{
  "n_layer": 14,
  "d_model": 96,
  "n_head": 2,
  "n_kv_head": 2,
  "head_dim": 64,
  "d_mlp": 256,
  "vocab_size": 8192,
  "activation": "swiglu",
  "norm": "rmsnorm",
  "norm_place": "peri",
  "norm_eps": 1e-06,
  "positions": "rope",
  "rope_base": 100000.0,
  "rope_fraction": 1.0,
  "qk_norm": false,
  "attn_scale": 0.125,
  "bias": "none",
  "tie_embeddings": false,
  "parallel_block": false,
  "extras": ["capped logits"],
  "init": "uniform",
  "init_std_qkv": 0.0692,
  "init_std_o": 0.0113,
  "init_std_up": 0.0692,
  "init_std_down": 0.00801,
  "optimizer": "muon",
  "lr": 0.0109,
  "lr_mult_down": 0.7,
  "beta1": 0.93,
  "lr_head": 0.00504,
  "warmup_steps": 200,
  "schedule": "wsd",
  "decay_fraction": 0.849,
  "decay_shape": "linear",
  "final_lr_fraction": 0.0,
  "batch_tokens": 8192,
  "seq_len": 768,
  "doc_mask": true,
  "train_tokens": 120100000,
  "steps": 14661,
  "dataset": "wikipedia_en"
}
Each number is 500 + 25 x the weight over its row's rms, rounded and kept within 0 to 999. Layers, rows and columns count from 0. Numbers have three digits each. The size before them is the row's rms in percent of the matrix's.

# down: layer 8 MLP down (transposed), 256x96, rms 0.0819, rows 3-48, columns 0-95
# gate: layer 8 MLP gate, 256x96, rms 0.197, rows 4-49, columns 0-95
# up: layer 8 MLP up, 256x96, rms 0.205, rows 4-49, columns 0-95
down3 105:506508495508545455496522511500494537487507523479516475492513527516530449499490473521500542502472511509493484535495486480486467525535498496488531453456458485535505472513484495508457493526522492441528495480545511541495500458498532558547482521475513520476500471504502460491489512461491479520
gate4 095:447529540465477500453508481543496510544512512522498525483479498525475509502519465490421542484477492459504513516518508523504513497487516491496472523505513521486499500491462499465470522507551506485546469490513484528475462528499495508498507535465504518526523472469487526495500535544527533477
up4 105:536474538516492497476521555483497539471527526447521462496495488488537481482486500506507520518525508488493527495504472495523522474506489503476525509556490460483479510496544489481530496492463487525510456543490505534501463490491511496534473504502521554477542539498481492459463503440501503516
down4 102:441521498484503536446489521531507519526503526548494543512490499514476492506480496497438468499480494502500476552518514503513509479505491510574486525481492525507513485495432517468485489496514522498539523492522487479464513499524487506494532515474525467521481511529555522529512460513504476494
gate5 108:483566488505473489468509534461488500529455496515507513495500487455480514471515476469531483440525515487504544541513475509486497505507497500485534521487521525466531452487445505533472484518481464518503536497524507525479540528521481486493533503492508484490507502561524498471478496526534514508
up5 118:482492508530538529487523518482502476518524469494462502489465509515519462465492537517528533532458449511535488499497496541513502535493544505487494488504487523509482477445522527508478487509490533489490519452483497537452474509504565537515455483492493521506472494498507487502518455473476516464
down5 122:472511495511511539487548517487477480503503489521473521512453513472560472528511524533525510499492498491520525480520529491515499516515535490477466527479473551554494458549540528539504466464496508457524528475506509519483491537521510484484487533516507487503484510468500471490504502453526542486
gate6 094:480497524526497470546485532507483491472463514476493524518467475538458522510490484513539546489493513530512520529497499526513472519514567485541516517537486482448502508510480515490484466474510534479500501514518508454518494521510503576499485516551487508506485488525498499505448511458480487503
up6 099:499494505525513507505497478527519496457487457510487526446496471478497508475569536512523542500499473482478498442573467515516507509503463522492506544495541527495456512521474517501503526498502491468496541529510485530502477519511499462519498484499508524541491483504486502496531553469526521503
down6 084:512523464530483549478459456506488478501546492472471514494441449545487485471480489503489514491517502509498526479474475491487496494510498506475476505523461498461531504478504467480507557521519494469520531483521461490494552516471507511486512512450505533492541518516537471534523523514501500474
gate7 084:482540449514532499473532475532534518524516522508476515490465476490461515514510512542569476476463478540529496489545477556479463540519473510483497456461477504513518530501536528492488544494488499476490494513520492488500533464488490474490512498518493502471492499490531468475477512516508505520
up7 090:518461530505494506480496525504509492539480488514489523475509530456495519527503505450519542461499530473538514558525554493535520487506495493505526523493542503472506504526518536531528482488495512489474519503532474486508479504492491515487467528530491510518556545501458486535549481520473501458
down7 094:521436490452511466519496527500492533511544522512496495492513480485495497562511491450499471469499481509538450514511517563477452515474489537506529516518520509498542471532467541506517494490512511457546510503464520503489513507494530486513479513481501516470493508480500491470505520511535503461
gate8 104:501523475472479479522533504537513502548519483460545533481488481491490518509498498553493490516472486511518468498463500511485496502498489499526467526436506505520478531428505562505542505546483490473503494474465515497483524542499480474526463494494442497473518521495487495480489492530501481507
up8 108:512479530511508490515486469507502515491466520509478514537490512446513487463487513506498523502481513470504484512544501511484470436523524528531491482560490471494522489480487487502470475468557517548513516513487544492472491501502516532511415486502460489508472489500499478477486492505508498562
down8 107:475541481509471485466514485551494499518498490516527527486535489488497481576471489506476476479498551526516536469459477483493495487498461488501497490470543539528469501503538484484540508535511458506493524488493539515460508528523516477558483470498485469527496522497493503477506489499470525473
gate9 100:522533519534485504499508525517495531543522493497506533529514513523486506505499489483551527482461486499481479500463528499519558459502479541500523549516501508475512500487479488494459539479549521500463499496499518499503439518495490482499454459459489553528510510507496514477516553527485534510
up9 100:518480486507498479511521489456503459487503476490457515496463483460533485473523487516445468497551470446541468508444504512527464485488499511491503481510521491489509517475468484519544480516492492482533513509483482504502564478481530560508491469522503512494538465503512526514495495540508510478
down9 105:496501494508492508475465517514495454451448481494482503483509482534494462499510460506508495486498485474480520497517518530553491487488446535484465467458515477471473498514513490495504468493490484518536489511455498527497550493500495500547530489466473523538466468467480510510541545508484522450
gate10 099:524455481512519488493540507546517530484499513498503481456492479448514515516508507525552512473504464531513492489497525486507533482496458493511467505434469540469475529545513483501464513511530515498525491508478488508510487473463497496510478482496442528475493490479490490551517466494447520518
up10 083:500555532505499574526486477484518509507506498497534473541493535527499481501485510514484497497509482481497513521496443503497491505508518523525516547539521487497526433467454494510471521532513489543474536484513525508450498523532506509530471484459516498527484504508505502468436516509500497512
down10 101:479488484470476482502524506509462479501464495489479454503487479433490492491520514528512486507471474546512488516565476474510471483520491466562490525485492526503504479528551487489527521461530479478509477520501469554494519489474519505477495515520477493513458526482468494536469540521509492483
gate11 104:521544530488484499513518537500506489468499548498514500511478542439548470494550466521496524497501491500472476509503500533489471479497494488530463492493438488442480509498489506480529506521534533484473502483493493506432467487526497495504470491518546497457473517489499484532473489471510524484
up11 101:479511497466519481485512471476470453507496493509453492501552510518473492577483482500531500482514508488493493469538528497449475520487472465488517459510476528465498551496478469465502520545471505493525467517496488507482468486479531466506481490506546532483521521523468505511522499526482528514
down11 097:482525439520509492506518459491558431582483491518462472471475546499482505496456519520477509517454499494534509536545494489515509517506470512488519516503480501503513513497478496473506517512536497477490516516491501508527499480523507490518501474546491494511538513509526510516513526515540449497
gate12 103:507476479468522473468520506546479544489478513518482477466524530480493480462495476419524496486478513503490503483459473555510493497484515516480480504485490518485521480500510477472501509493538510534480497518501451478542456456517483486521505501496521522490529505457523482474552539476511514532
up12 103:516461467514506565474480529500517525490477502533520512477499477500482518487517534531491565551495448478525492501521508519495465499481517509483515520494472489489484491526518493531496484512454534483522511515506511505504486526534526503495525489504515488472468490529437541462432528526498520504
down12 108:505530508476498475514498494557441503459509483541476460476494507552496522507524508513535514481499504496511470505481462477492568469525503494538471514491471504474484480494453507494487508502476503521477498486514534503486452460489531479515466487494501493480519522503545545536519506530504550523
gate13 097:512490539522528511504535552512483510515507482466520488486497500501497522511493480473523522475503455509507490489466499504456517568485482508460498478523502522538487489459478468501525514512478461516535472537477469487533526543478497498489490468480537468482538498477484529473473432507504496538
up13 094:457485514511488460474504545504511492532509554496490434515528497527505493489511535492515473504504472490540515506486497483500531489511498512529494512544493470497497476534517511534512493510554464524516568513532510493470499497495508492501508562464504496522457515516470517539480527531477472541
down13 109:467486531541518512474499450487486477504483517528513506519513507502489509484441486471510535482484477543552491480534499519546473506506466498508526490538489460490493470525484495539515478551513495534541495496516513513522503526511503435492463522454484461505472504522469489485462516523509516523
gate14 100:549458488521507474512488489483487471490546471497467540512499443491463496549492502518490533480502526484480499493486506523500485478515494473456480504465509478518479518493507439484522486491537496489484508454514471506506499492544458468517479477508467522467516478476526501540445526517507542469
up14 101:490455488496452517544490532491563465501526506489493531502523499457484523513505525517458452471495542469507550489493491442497522517517491526461470511509522476509534489545491523510479494487518482488521521474444473498507534526512484517527517487470517488496480536474513501502536484520500485478
down14 108:488508505510476523498471539483502496493507502473500455507511524438474501479548506532524479483500468460530491495487487508511504491503468480515547531529514472526472484448489457482505445529550487482529486503453530502523545528512469483522523499488519517507513500515500451492495476461536485530
gate15 086:443467469518536454458499489462488495500492483518488496488500509521478522470492469499496512509559498488520514459510488487522488511459518521506528550525557497534502551506493506482471487506484471481472482515482490465477544546521496521490492529500512527492526527469558493531511476527486521479
up15 087:480477560542527533508482490491485491515451486485460496507540500544496507506517533468492511486491517524518498532474541460476523490493516521494481478511530496531539498478502493484492494494522464476511477468475455489519466517514471515458477543521485540472519543480538518536520489525534534504
down15 095:554534499473490526537475496491498505475465482490475494503517545474512500541499469480509470494472533519511583514488487534480530499514491518543489496514472511470472478477467474459474489473510449466508506496497551534493499497477516466544501493511533500539518462519471524511499495480496498508
gate16 098:468464478515477504516531483463507492474490545489486462429529532512515492523503508528493494512486469499489475525500525505517523473518501509498519477470458497507528499470486509483514431507453503485535512553490538497516527543479505488510516493496443470506502485493454510512539534509524524465
up16 100:526535516534490505504468557485523504533518489533485453481438485497510496457496482510519505425502475543484530478522469471467488517489496492522494514539497520485494507496471542497526519464534538469515476473485505520506503491466503523475507505532502472515473533520499509473500518443505522514
down16 089:524510489513488482488490547476512458490498513505538501456534506549488570548508490504477494485537486477483477496500521496485488491517538474493500535516477517514541493481543451478480492489501531512507483478478501519462504488480489506506509538468484520492464554539515464484479550536462515481
gate17 105:505531516531479531479477498546513492517489508514468504473522533487521495504519465473494512478515512530520478496536458460522547489430488522509525495465492511493445506528469513514507477506504509528512473519498503575523492463517486490490487480478519522515527476517546513566506507466507504496
up17 101:483524543500474515557480546537482506502501505506493523546492501517456510496499501477509529507459505492519479538481512499509497519517502494506538491482490545504521508520494549524503490532538503522551493468529525522537467488502478481458536492539559508476510504488536528493484540525522551489
down17 097:524479482477523504452511494518483529521531525523506465507455486522513539497540517544540502512495471538502457520462502525473490510491471488520522500496500498457530517483534511461504521508526513490469468490504442466467469490488509485496507456487441480480498548517490510515506551532517495510
gate18 124:468498474460494496483523494463498508489489498483509495459529474469512524463460510462511458535492505513498480492504518523518530532483515512484489479495523472471512522504524536498530507511523496499469506521480454506491553506496457526515531522523531500505486485494516401501513507427516478498
up18 101:506503517453511485489500486471485514502490497485510482451494496475483512477462503492479442469486519536498491495504481491492555530479488494506479504494521463474479503522536469470528529493533479520462495521482480472529521506498467505500539527489509490529474499474517416471575492500500468532
down18 136:541488481481512507498530480514508523493488479482505495498517504491526461483490489533543473482513509492482500497512497522512497509543517502489522456513514469529487490487509506509537474515520511501472456498518493473515533481475479516491601458497474502463475479493507460504551515408503486510
gate19 072:496474483485543507525464478528492454526524509475492525519517468571495473509547492484537494509493485536468515501511508508513453450497522475516491507499479527525446477503479448507482466488547508541535479474504513512477533514517513482531512492537496526492476494494467486479537502492468518498
up19 070:490500474509506506515514481549497508541541490483505541474532467571444471531485536514548486515486512520494501496549508496538489479523504474513473501495497567499453472501479459514481514528514494490515492466474503516504499498530501499549471508514476519475509515511456479462528529492503500504
down19 078:447531511502521496485512486475489461459488473473492524468550519459502512476480476474456519491510466466465511535464459471511505498486506489533499504537502519506466572512487500509498480513515485502477474488493472481519517499516509521529465553497506485503529477458478501492524528502498511435
gate20 113:528512487516509533469486480490501477501541475476496519471476502523493474466514529489530494517493475496506478508483466562513506506474541514454475503522473488491498467487501488527502509489513500491514526433533517525471534520481573461483469512524480541480488497487488489493542483473515569505
up20 107:497489495514496504517508495510515449515525517508512478534463453497583496536472518531509509542480485517503508478536507467478515508529515516479510502467502467482497554513481517554488455504471448503471525483489444517484495487553474521530511507531481507533501498502460499482493505519505500485
down20 111:495496528512561481499483519498512482508520499467524459506455487532499487540480474450444501537529538506486468496521537490463497496503519519499543498556539472464500526525515474508503513493484473505486493514507505479545516536506499510501456487500533507517482471546499478473501504551526483530
gate21 096:523480519528510460490523528482487510475497482489556481469503490506493481473465517451508480502510487445469491531474494471537531519522526461550493517500503521512493471543501505572477496473469548525483507489545470508496528524483527473508504488526516474500497507502521493477508521454497474540
up21 105:552473486508537527511499499510509497482550473542483524522505499541455500532492482539496537507512530508511530513478470550532484506460485502520505471499543501488507490517508544535493487509529495453517499495526497566511516507508505510509531497514510484463512465440551494527462496489496497527
down21 088:505477546479440493486508473507463468452517488519490511510504526522495496504527499528532495490508476510490544498494503474503466525514484514537491519503488504515526471537485529534474453478503477479475558472524491507456527539516542509489458528537509470506495462477500461501501455498472536486
gate22 093:521462471512501512481490529524510509490461456482496463470480512491543445479519524494459480458532555509492497524465556490543536464511509514501471548544520485498514479515500481520492502486499496467471499495472486518498500510457468526482516486457484506492489536467493475487524520483472519473
up22 078:519498524505526525526507529510490516500452494530486484461503509540559448490527507478526498453500525462465497505482538487538487511529498504462535534518537493487515474551512496504486520515493489506483470502479512508457445508505512504489467525449514520487481524525508510523558490534499470507
down22 096:484531489513552544471489441467507501503501531502555503498487541493515533532499514508517522517471477484578503547517483535463482561529497536512483476496532495488492511493465506517495499471518486478497512505544505495496514525540527488490505491533536516542502485505543497494493515491498502531
gate23 103:507528496503550514504520509494519501517519476496490505453473475534495509504508526530493471429489458540518491505506509509554480524481491517488511514493508525530468506469458548506497497517489461528490546530504493534475525499488514521519512477482479493494432482504457487455477520442512476507
up23 102:488472521493509474530542505474571526482506521509549467449487512521474526520550444521502476523523485479502478466520547512521507503512492468494457514538516486478477499466485491492523465473488512447469471502499516465517504529508510502474491510519504508568510505481510509512512526492516497507
down23 090:515503487534500501541499504483509498480500487481519446522525489528478506474508519519516520466484490486451504491483480441510477570511494529495467473519496495499547494494519467471489482510503526501429507526468479513481521467454530454504511508501448478490499492501530497526451495487519529537
gate24 088:474500518495512541475545505523518503505486540489508509539492500509474523505490459436529504442484510506488515540474504480508503467501513498520456513513492504529539506472494524561503541509496489494516496488489505530515549487496513508454507520512566444487473504458515531535507473491502478486
up24 093:506512484501526493542468500492460496506494497517508502497478488504533502515449500570504519484507462531487521540525497424494528469508555481482503476484500461533519485516508523467532489504536489502557534507490491479512483478498517518497435482491503490516519501522448481529497475533518490507
down24 091:478523534494496496497503464491499527520498479494533522480485554496529511527496528481474520513498516519498480475483494494523461475423467522455551487471454514481489495480477505472559490506485507468450487476538512457494521515527479534528503533496511467493497534513498528525505482535515511477
gate25 100:460485474492494512487518482524474506474518496522472472453514515474527475525497515526500501508482544522493496501473499498504535546501479494514498491479547490526525507493535499494509479480576505478440479509522504470498527477479472480522543517489495494516474447498499444540509553475515505541
up25 095:528475500533523517522490521509521517529489516468563478534497474514462522496508476519498482472509454530486538503562462482522494500494495525502494530510482500519525464493478518502446496484465573499525471512469516528478474534492486462506464522514487503500491531507520533530500475528540507506
down25 098:508523484491514451528497513467525455506522502520533444533522492487484496527499497501527520473484488499462517528496468486510459487485498489512475499466463527510519511491454526543489502491466494509488550522520498520464451492484514491503464487502551511490524487496557537534445497550483496490
gate26 102:537523544509466426492506529526506483506491516493478525515494500523482493490490468532521488460501509496506494496521470507490507467518470532560469528493525481488494485466526523506476506502476494481456489492473559491499484504483478539515512509494441486523514447512535492509495542470450525521
up26 099:496517458511540534491514519509512524519541521507475549526515521496525519477530476520514499426499466474492491475504467518451451498481519496521486490543496505494499469521490512495474484496538501504551461494495513446536474545534521532505488488499502503501521520541539517504519529510494522471
down26 095:479511509512484573490520523531492478476527466484477474486515471519510516525530519489501515483508508485487523497475556496539488534489449475536464533536490512516536510498461478515514520488512535468547479515493498535506536512458504527498526546477505501488507548504558532516490489520498509499
gate27 100:452510523515512472505532546491448517499499517470503501538490543457546548508503491473533508512508471489523529520485500495521514493535492493522505562519516503519491508506484486474521514533520534484463477537519546475465531473537479519511504500530458510498519494527537478486484485516553484501
up27 104:550481464452528506471476521498493511495511524533518502499514481529514524490484492497471492467510485523479515519475526488477487519499504467528511475486461458493485537497489487501505522456519491511531507490506478550516517524452568512462503543512472549482507535551489516486524525517476529459
down27 096:493497527528551450533497488495502477549487508525525497483518485490479489516478487489464495463516480484460532499499507501468499484540492532517479536464432467478480516513487511530480519512518461508510532483520502535456509496450518521515465527476515509499477507475478483554547484518476529509
gate28 097:492497482487515456494503479510481505478526525472500506525565540507506494508512495547487471481449527518539543499506501519522490456477481546485501535498487508505461524506524458547479504512514494532518489454501535514507523496465485460470485560536494521497523487512526489492463517475529536499
up28 101:532486533503489456524474500486486491503462467507530487515494527529567503482506541498500494474461502490493514514469534503504461521449489516506441499522504495502497481504469488528509485519485472481447512528526467490481497472497472537517574498515476479500506489529512474473484475466542503538
down28 090:512536523492478506507437473493503495552474491474502492510538541519498533486478469491489479533540490489511542503490507488522501494532529531513499540519501479495486506519526488552573509464480456446511511494474518482521501519506476494452489502530522532486507498500480485511474545528501539485
gate29 084:519536524506502462471494479469498535495524489498481517499476503505497518493462497510501499440524482460485509471494470491466517502477495520474468480483531527492430507497545500533492524509534513500474469525502460471524471451479484487493474497508480472534539500482556492478499469548452515515
up29 094:524476498515520509513524498464477501530533498484525485512551478493539485483488490480489534486485505498473498519557491453512525458505517483480515509545515521461539442443546538507506534452525538495536481501521469484517494493470498526547501484490500492500514529515498503544480503478504484474
down29 104:524533529498475458468495483486517507506485537502497528525458543495491478514491492509493491512488489540519516478479524550506489532531500517512520519489489457524470512547520501493530491548485480512455471481481502555520492499511512504516506509550507482529512476440557520442484480474489527506
gate30 111:460473495519509512551498556509465500470501513493512487509483493476537477518452493536487491535493503512474468490489503520533536518532488492495524521512502509563495512548505524525516480488528536521535534513509504491532525533502486513535514475538528537477497465459510453451530488514503515480
up30 107:512470523462499516468487494472528513495518552516531502520521475535492521479539515499545524491464495479486532517494509515495514515479525480469506541521516557487501545534519505494536483496509487518487498527435494443476469486537517448482509507527489469546488522498510469511511542504469499507
down30 097:518541474441520511475476514484518499481509471517494518488502495497477520485504495507488559487483514467485519511485478522417458483464510517482514479479469477471494524510490527500502483508528484504502486490512482484448537515491515466438528497498501488524507468563484475485477499561496520520
gate31 109:510467499506519473516508436543469483482516473491475487468482534515487520543492529474463496471483467503497436514475488474509449483491505537518499502469520471514498511515506463457473483507466501509486495442528508527529503478533502479477507485469500497506475524473477495507561533538505496492
up31 109:492495558526480493514470493510537498475495503487505487488485502495490526522493512468516515508464447542531456517503528508504495520539509504494496501510477452470506504488533455504444481476468494514494473452508540494531505514554522458471522487482476457517562529526494502532507532500515520503
down31 128:505501484522501470537461509508522486496502500499481461520487523522496505488487492476488558507514491527501489508501525506501430501497486571530517492455475502507524480521498452428461462492462502502459489467516524530526486501534515518490494513521519480486465486506500449479523481543498519530
gate32 096:471509506565485482494504487493486472505500547463511527500505485502458477497547539470486479491511495461490522483481485485544513498491570471460551514516482501540558490472500464489496493505516465504499493494486513498496574489485490518491497519511511488474534526492508503506451502495550477502
up32 099:524460499488485497516506511486520485537529500502488505491566513521527501500517524519526479453525510519534492485523501559489508511474499510496494532491535460512459484528525475473456487452478501505512505517511500491514523496516480447508478449472488509532495496546542457463524452493503480459
down32 110:482427495474507516468525508519472508480483474513489512483505516484529526526454458500540566473502529477462486492530539476509487492482543468464488505495484521531466487468498500553491538530507533500475471528510488495516477532457520488488513459504469512498495498511535491497516533506512525497
gate33 108:534498496489513447507478500476521467461533519524483510504500532521514517467507530537530473544521508498539526502514478513502539518517519488479511509523487542525474517520465481441550472504516489519514503487518494498486501513444463439483480508502519519482521508503533536540491538511510544518
up33 103:495502491492482514487496482490489513497502450486485488472500508518480484444473536508470483435501501514464519466500454488506522506508510507534529464549531481526519550509539489499505474498523512494485495500527488487507574462536482539508513497476514550476498534499516475499533526452467508509
down33 089:513499493523481477493480538498504477443493485460484514520504514510468516497475521551526463520534448491547494478503476504539469519520491512492493496520508519494474481479477505499506529484541498472488519533483501488444546478484458494519520506467488504512496531441550514489469547547518501503
gate34 109:540502532479507485487471503523472503486510493481520518534490480471511499507539463510492508470468488508500487500487475522507533483501473524474556517508527569521496490546519499451509543475466506472494513518525542503496546502554504492512497528453537495508475516503520460524550475491529536506
up34 103:463482508481523524504513463486504460512469473477494483476495471518498461504520506444485501505516514515494536492491509517505508486459539524551454500519458491492513472522511518499507529491470526494498508506450498529494537485552554511491525495496505494471522516472536507505459504460504458572
down34 118:496520520562545528508534490515499499507478518494526510463498500492510486472550483525510508503465509538459502497478457533498508502495533538503454513485442486494493482503476500547506511548503543492465549487440520493491516481502524492507504507525486494515511506457501510501443510488455494532
gate35 106:463515483501526496540499487531490482507489533496506503480520474507490496514521491492513533486483498472498468528489468497533554474539483479487477451450486483512504486498442484512445498487472546488499508472479484476470511521551543510488508535485492522532451503495508471521503452556478477489
up35 100:458524512488547501503494477480480532499547472497475539509522501495509476478486527529480503487486472523497469484515516487520561460490474525494499481489505534539451496524468527508502510527498507479529518542485487497533502461448481461480490531532532491508518528548474529526501521520550501480
down35 103:489464474489517479517495449470510527516489493546530496524460494483494485526508485510485483499467489494509489496489545500508463477457509486450483521525497519484497488506515494489569501544520436522507502497516485506543526496461470459490497494558487467476480511492492505477509519453458545506
gate36 111:504521522481524475488555523518461490481486475484492507483507474474496452466511506433491511491484484456476507467510526517488516474543502471481506467478506468488495526518448487470436507510511508492461487523462475521502507526473496513432490533526494500482476512491509464467494463495498485475
up36 102:543545485486516467538502475514484520482524441455527491525516505492485475497468502484503455503539544470480477472494501506487529489531498479491485508491506508540518490502465477540486520495543492503517478530468442479522556498514458487470499504535487460515472527507471513463510496501516506529
down36 097:486488468464544484560511513484476512489523453504524493496540503460499478494499477518513498524480491457505484427460480429489496516531502462482540505501512506536509534526519532499479519522476482516484486534484544456481480491486506476474521520499478501453507500527490487509518531510490521506
gate37 108:488527517498537542436468503556479461520481556501518470491491490475473450496488523520487516493471495479504525502474472503501494519514514502476545499500511483495522476464456491472542474505523501537509516559504495504462535512505489496481504475487469517459533525485517532501491471485450489507
up37 111:515454486474519496470510509481494531493486526514492480469499536516491529543526522481502435456488514494496485500492539512473509445528513536532490462480526488507487492506478481550497503537509454510514528504510510525491530505511466542488519470475453472512503490497465515446495500510545461528
down37 100:509505448492517489453488481491548476484502519492469531517508468511507472476476512496503496447479493498476494507509519468455505525482521541484467541452508529494496462502479504493535505538509409482475524518496507508517503479472485526474486488463488460500440533499516470484514501496502512506
gate38 108:500507524549500464504473506551516473470528485520427483560507490488511472465530494496479495463526516525531496503480524486479497476527490509551507523511492520495520465478505527489542498485475495518473495473523544517527521502518484501492483487434509519511486470481511510491480471526515558522
up38 115:503506468558491469503478506536517524445527488492431498531501510528522512483549529480510502537476546506471509515541517499488554500497485484510516482517503566507481494460470502511464505541507526523505491477480499528503521508521502528522529489521508480499506525471520451526483461501519493496
down38 100:513503538482466515514531502518496505516512529482489555487508490505511510437500519504496495498510544491493496515497484511489461528488516486515525511517470489514474478521501476515477513500530446522469509495491499530563488528510545487469527499472547504520529512462460469531502518562547514446
gate39 101:498481483449510440547511479495482432465506508528498492522492462509494475528497540528486504447528495513482518496512511499479500518481489493506481508505482470527447486502503460469557497509448487517488487501459538506469527506482504461470535509519486503520515543493516523533480476482471504487
up39 093:522491490512500509506509481485490462472482471533529473520474491498493499496503533494500495494430502535524496523493502491560488500458471499534500483512485504527492511544500481497508502427533488488498547503457493469472482520483488526520502470524438518488504523539549515538472499458522473479
down39 093:481506515511487499484469471535510488484537512517505486506454500487454470498465563495487497506530522514507487480491465529444481510519519543510500491477548475517530481550506538491484490487508472483519526487482511506500542477488537493480521499533532463560508506440489510494527485526475522530
gate40 114:499507496541532498475548490490559491488526491512486521489492513489534481496484522493503499490538523454518523529521562497458491527501502512485520498470507485465512512539486550521509523496516506501528493521469434532493478484499493518515436497563482513470492507499500486475498531488440507502
up40 102:516515518491489525512474479483470493489500507495491504476514467540464485459465497492482536446482498487517526518541479482490498469524509501541488498491502517507478537485492511503548443503548520549519533525469542546511535523480502528483514494469451516510523458529539485460506511503519475508
down40 091:505501531505509465463485514502491465491512534493505492474479523497466504523468544493469530510540515479530523561563477523506485521539508501533510488497513443485533490508541510547504523463549488492465500520503500532503544497525504511514467529509503523519471550497471481510476484494522492482
gate41 100:502496475521490475492505497506475525511456474477536461542502522504537562475483531474542547474524492510508511533485477491505528552466504521456515490488472523525486503528462489505469466475526487505538510520511441522482467476473498491483482485531521493519488508522478531503499501546538504479
up41 106:490515511511471459531507492499446456487469509528528498537507512493479473469498462507504496546487475457495484455488534477494474530531537484467540498502461496505457532468495462528514484538502458491502539488476487518537551517493464517507510485543545488504524521499483509503506536494501499500
down41 089:491503500494519529464512514504531561469549528498497527492453493462519496544529509458491506518510528501489488502525515495502448512514531500487475479508529518518495432519468512501485467504438547501505482465507491464523487491507462489537491453479503503480458530492489497512472475484500529479
gate42 092:491517543464518437485525511469466436463524547503485524514496509506507453504490494487462461529455500501508516492523488486509549502522524472498507498525469501472485475539480476513498529482513530477486505534519500520496498510493508527549509530498528498515488545478523527477493510522480564502
up42 104:510535507510513416487464489504497475466524555497502511483502450509522514540515502514465467518499509502477490542511482492499508531537475510523555500517486512461465474443503485456521500458513507477532472503496536517489481524545509522495493471461497486517495506520488474485484479484499534484
down42 102:510499513484483544513467469488459531498504447467524510480510485500534522462536467530475523489541514499488483458425504485543532528517534489528430513527486503532488516530512498521505502492512496467487522483501497516491506466504476510508529500488519508505495515519469525527490514461489474447
gate43 098:517513553490505484512510529476546441510512515496511504498489495481517452512538480461505486459517517471527475455472487518480457523523502459515497508534485506530507513495498506477500509520516533512520515522511430514529539510488513500514481481545511453517514483517491473466508499462541544470
up43 110:461481542524501478524510523526510489526491573454497515508515506465467463524520510483510466511482534447525509493491474496507521472521535495469512479489530523469495498515475526490523505549503511457489480442520477475509469480485532480511480495489477502462446527470484517500509508503528479471
down43 102:502534533484523522500520492505550473508477541523470461473513462475493491514540494456514520516482480488444454500511542486508518525534479486506513489515532474568473511496523506496522503534515491543517502474477477481476507499497529512498484497533480492543466541497503443506493515465480482481
gate44 097:483488542440522499532461539484505467462503484490492479500515513488451514483465472502481504471506478472503527457546503484496508488484495549494508562507512483495518489506497513515505509510466469523460513479460525510451507461499502490467520492510526513517487499475482453534459510471445515490
up44 112:438496439499506473459472444483511524508510491475493517472502533468476492507500506455506471507495467512492511536510527466465512529506507509507492466527526481483509489556485514471492510486511496460547533480557511503505514527512530473501505480520527517489510531518484487510504540499563470492
down44 109:540544477537489493495506487511512514493457533469524530489531544512527505484516525504536469516480507455495513523447507489533474542493504520506514531480475514506509516475468471496509516486479479512490442571521461511492463475483460517508509494479518522453468494515542523509535498502485496489
gate45 102:510489538492500496509498505524469491526499451520556516492462462499517513506489505501461540508461477482529518461487500477551499472447511507529455536464456513510520484478472501498499500531502468543491529504483517536528503496503496529556488500447511498488520509505475526485446523492528502501
up45 106:476495531502526473503486525506502520519488508514543505548455485447501506507543477516486482510527499484523475484484520490500481530512517488492491455487493512498517462455466483509486501512543526509478487544525504493487487553476511514491482498496531580496472480441490519475517439516498527528
down45 100:445484505501554524451495499535492540462482531522527493495524487521490499496515489475480523519496498483486511501458540506480503501505511487523488508516470489544476481507481519452491511525511496510523518495524464478508475543502548519500496480513485547433488539479495528513442469528518517539
gate46 091:486485520497472466510514506548521500505477509541543522512521511512527483503431489499494471496506476497468463462499508470508488505525501488508456494441508550507508477465516476503491501535493515483535461511479458509468508480547500500505497516512497495440528506470521453495543515490554500485
up46 099:492467520435460500506523463462527471520476508531491511497504458498471519506476479477493492520481503509469508488497475477494504509506452523504532498499543497470535520513507487487482518487489529476542512504462419533508507544527515533485497504517481485450491491491499466540516513460491450498
down46 094:497505461511476498505518474518562526534463467487465461530516505506464490475453499509490498544492515529481476499521506475488514534513508505494496479541507480538474443496494490478482511509529472477450463510470482512495514499478458486506522476494528514529512489502540467504560509447531509512
gate47 099:521480514511492526541527511485493459438519538509520510457459503489483494499541505523476475467488522526524529510490473499507501525509564522488518518512506540528502493501519543515511512497501522507481515529502534471504508512454491531557549545513539514551503508504463482472497506502479525527
up47 099:499520465498504524481489522524492486444527520469454472471460490488495469521520519541459494465519517491533508518489467503492469517470504505475526462462531508511448482477529490479543497505520487543464526517467496504519496453531531464542491509470467523518504479484484477527523477505525495498
down47 100:498505545527477427506543516467488555489464494501454484537473525494499517492515461503527523463503478477514469529533502533493529526507449490492491481542496488538507505514513499505527487524508498500453515471509446490525505476508486484486545481487508452492524463500509516501489482526513506534
gate48 090:522490498493520513471526513509502502504443530532456462530509473498491510505485490501503490507527441464464494470484436511512517497519532490472506479482544521461506514475483512506497519473516474515520470481500459478543513509494464529502479487523469529556493514505499462450550518471471502485
up48 098:494547495513495489450519503505471478504468510541436501485518505469480498454457502464512466482514505484484521527488478503470508493492516433490492523524508539493502511520519468510538543536494479484480460488512514509504497501489514503494446472547515471501507480502463474463532512456517493459
down48 099:491498499517515534501490497476504532466456502509525480521506495490478462530527487552543498497456496474501504530507457523497446518492506536494550484511506461485490514532508467485509503459504498519511484477482491460523462485479497503539479482545569518525482504509490510538543478445484505499
gate49 104:449503494563514499484516520490517517474496444476493526470504539508536507494541515488501525467482458535500539512503532509522493529508541490500557501514540534491493472515471484492458504474471509484527502479499449507500511483493484480502528469509478508456495479464491533466478539524476498471
up49 109:540506468500515528507488501470514498493498474486517473509446497499478569530556513517489494542496522486498493507518508505496464484524491514457532534496492472525446523501490498509483452518468500469518454552467469525546484499547523489472462504508503525488485547501496486509520515522477515486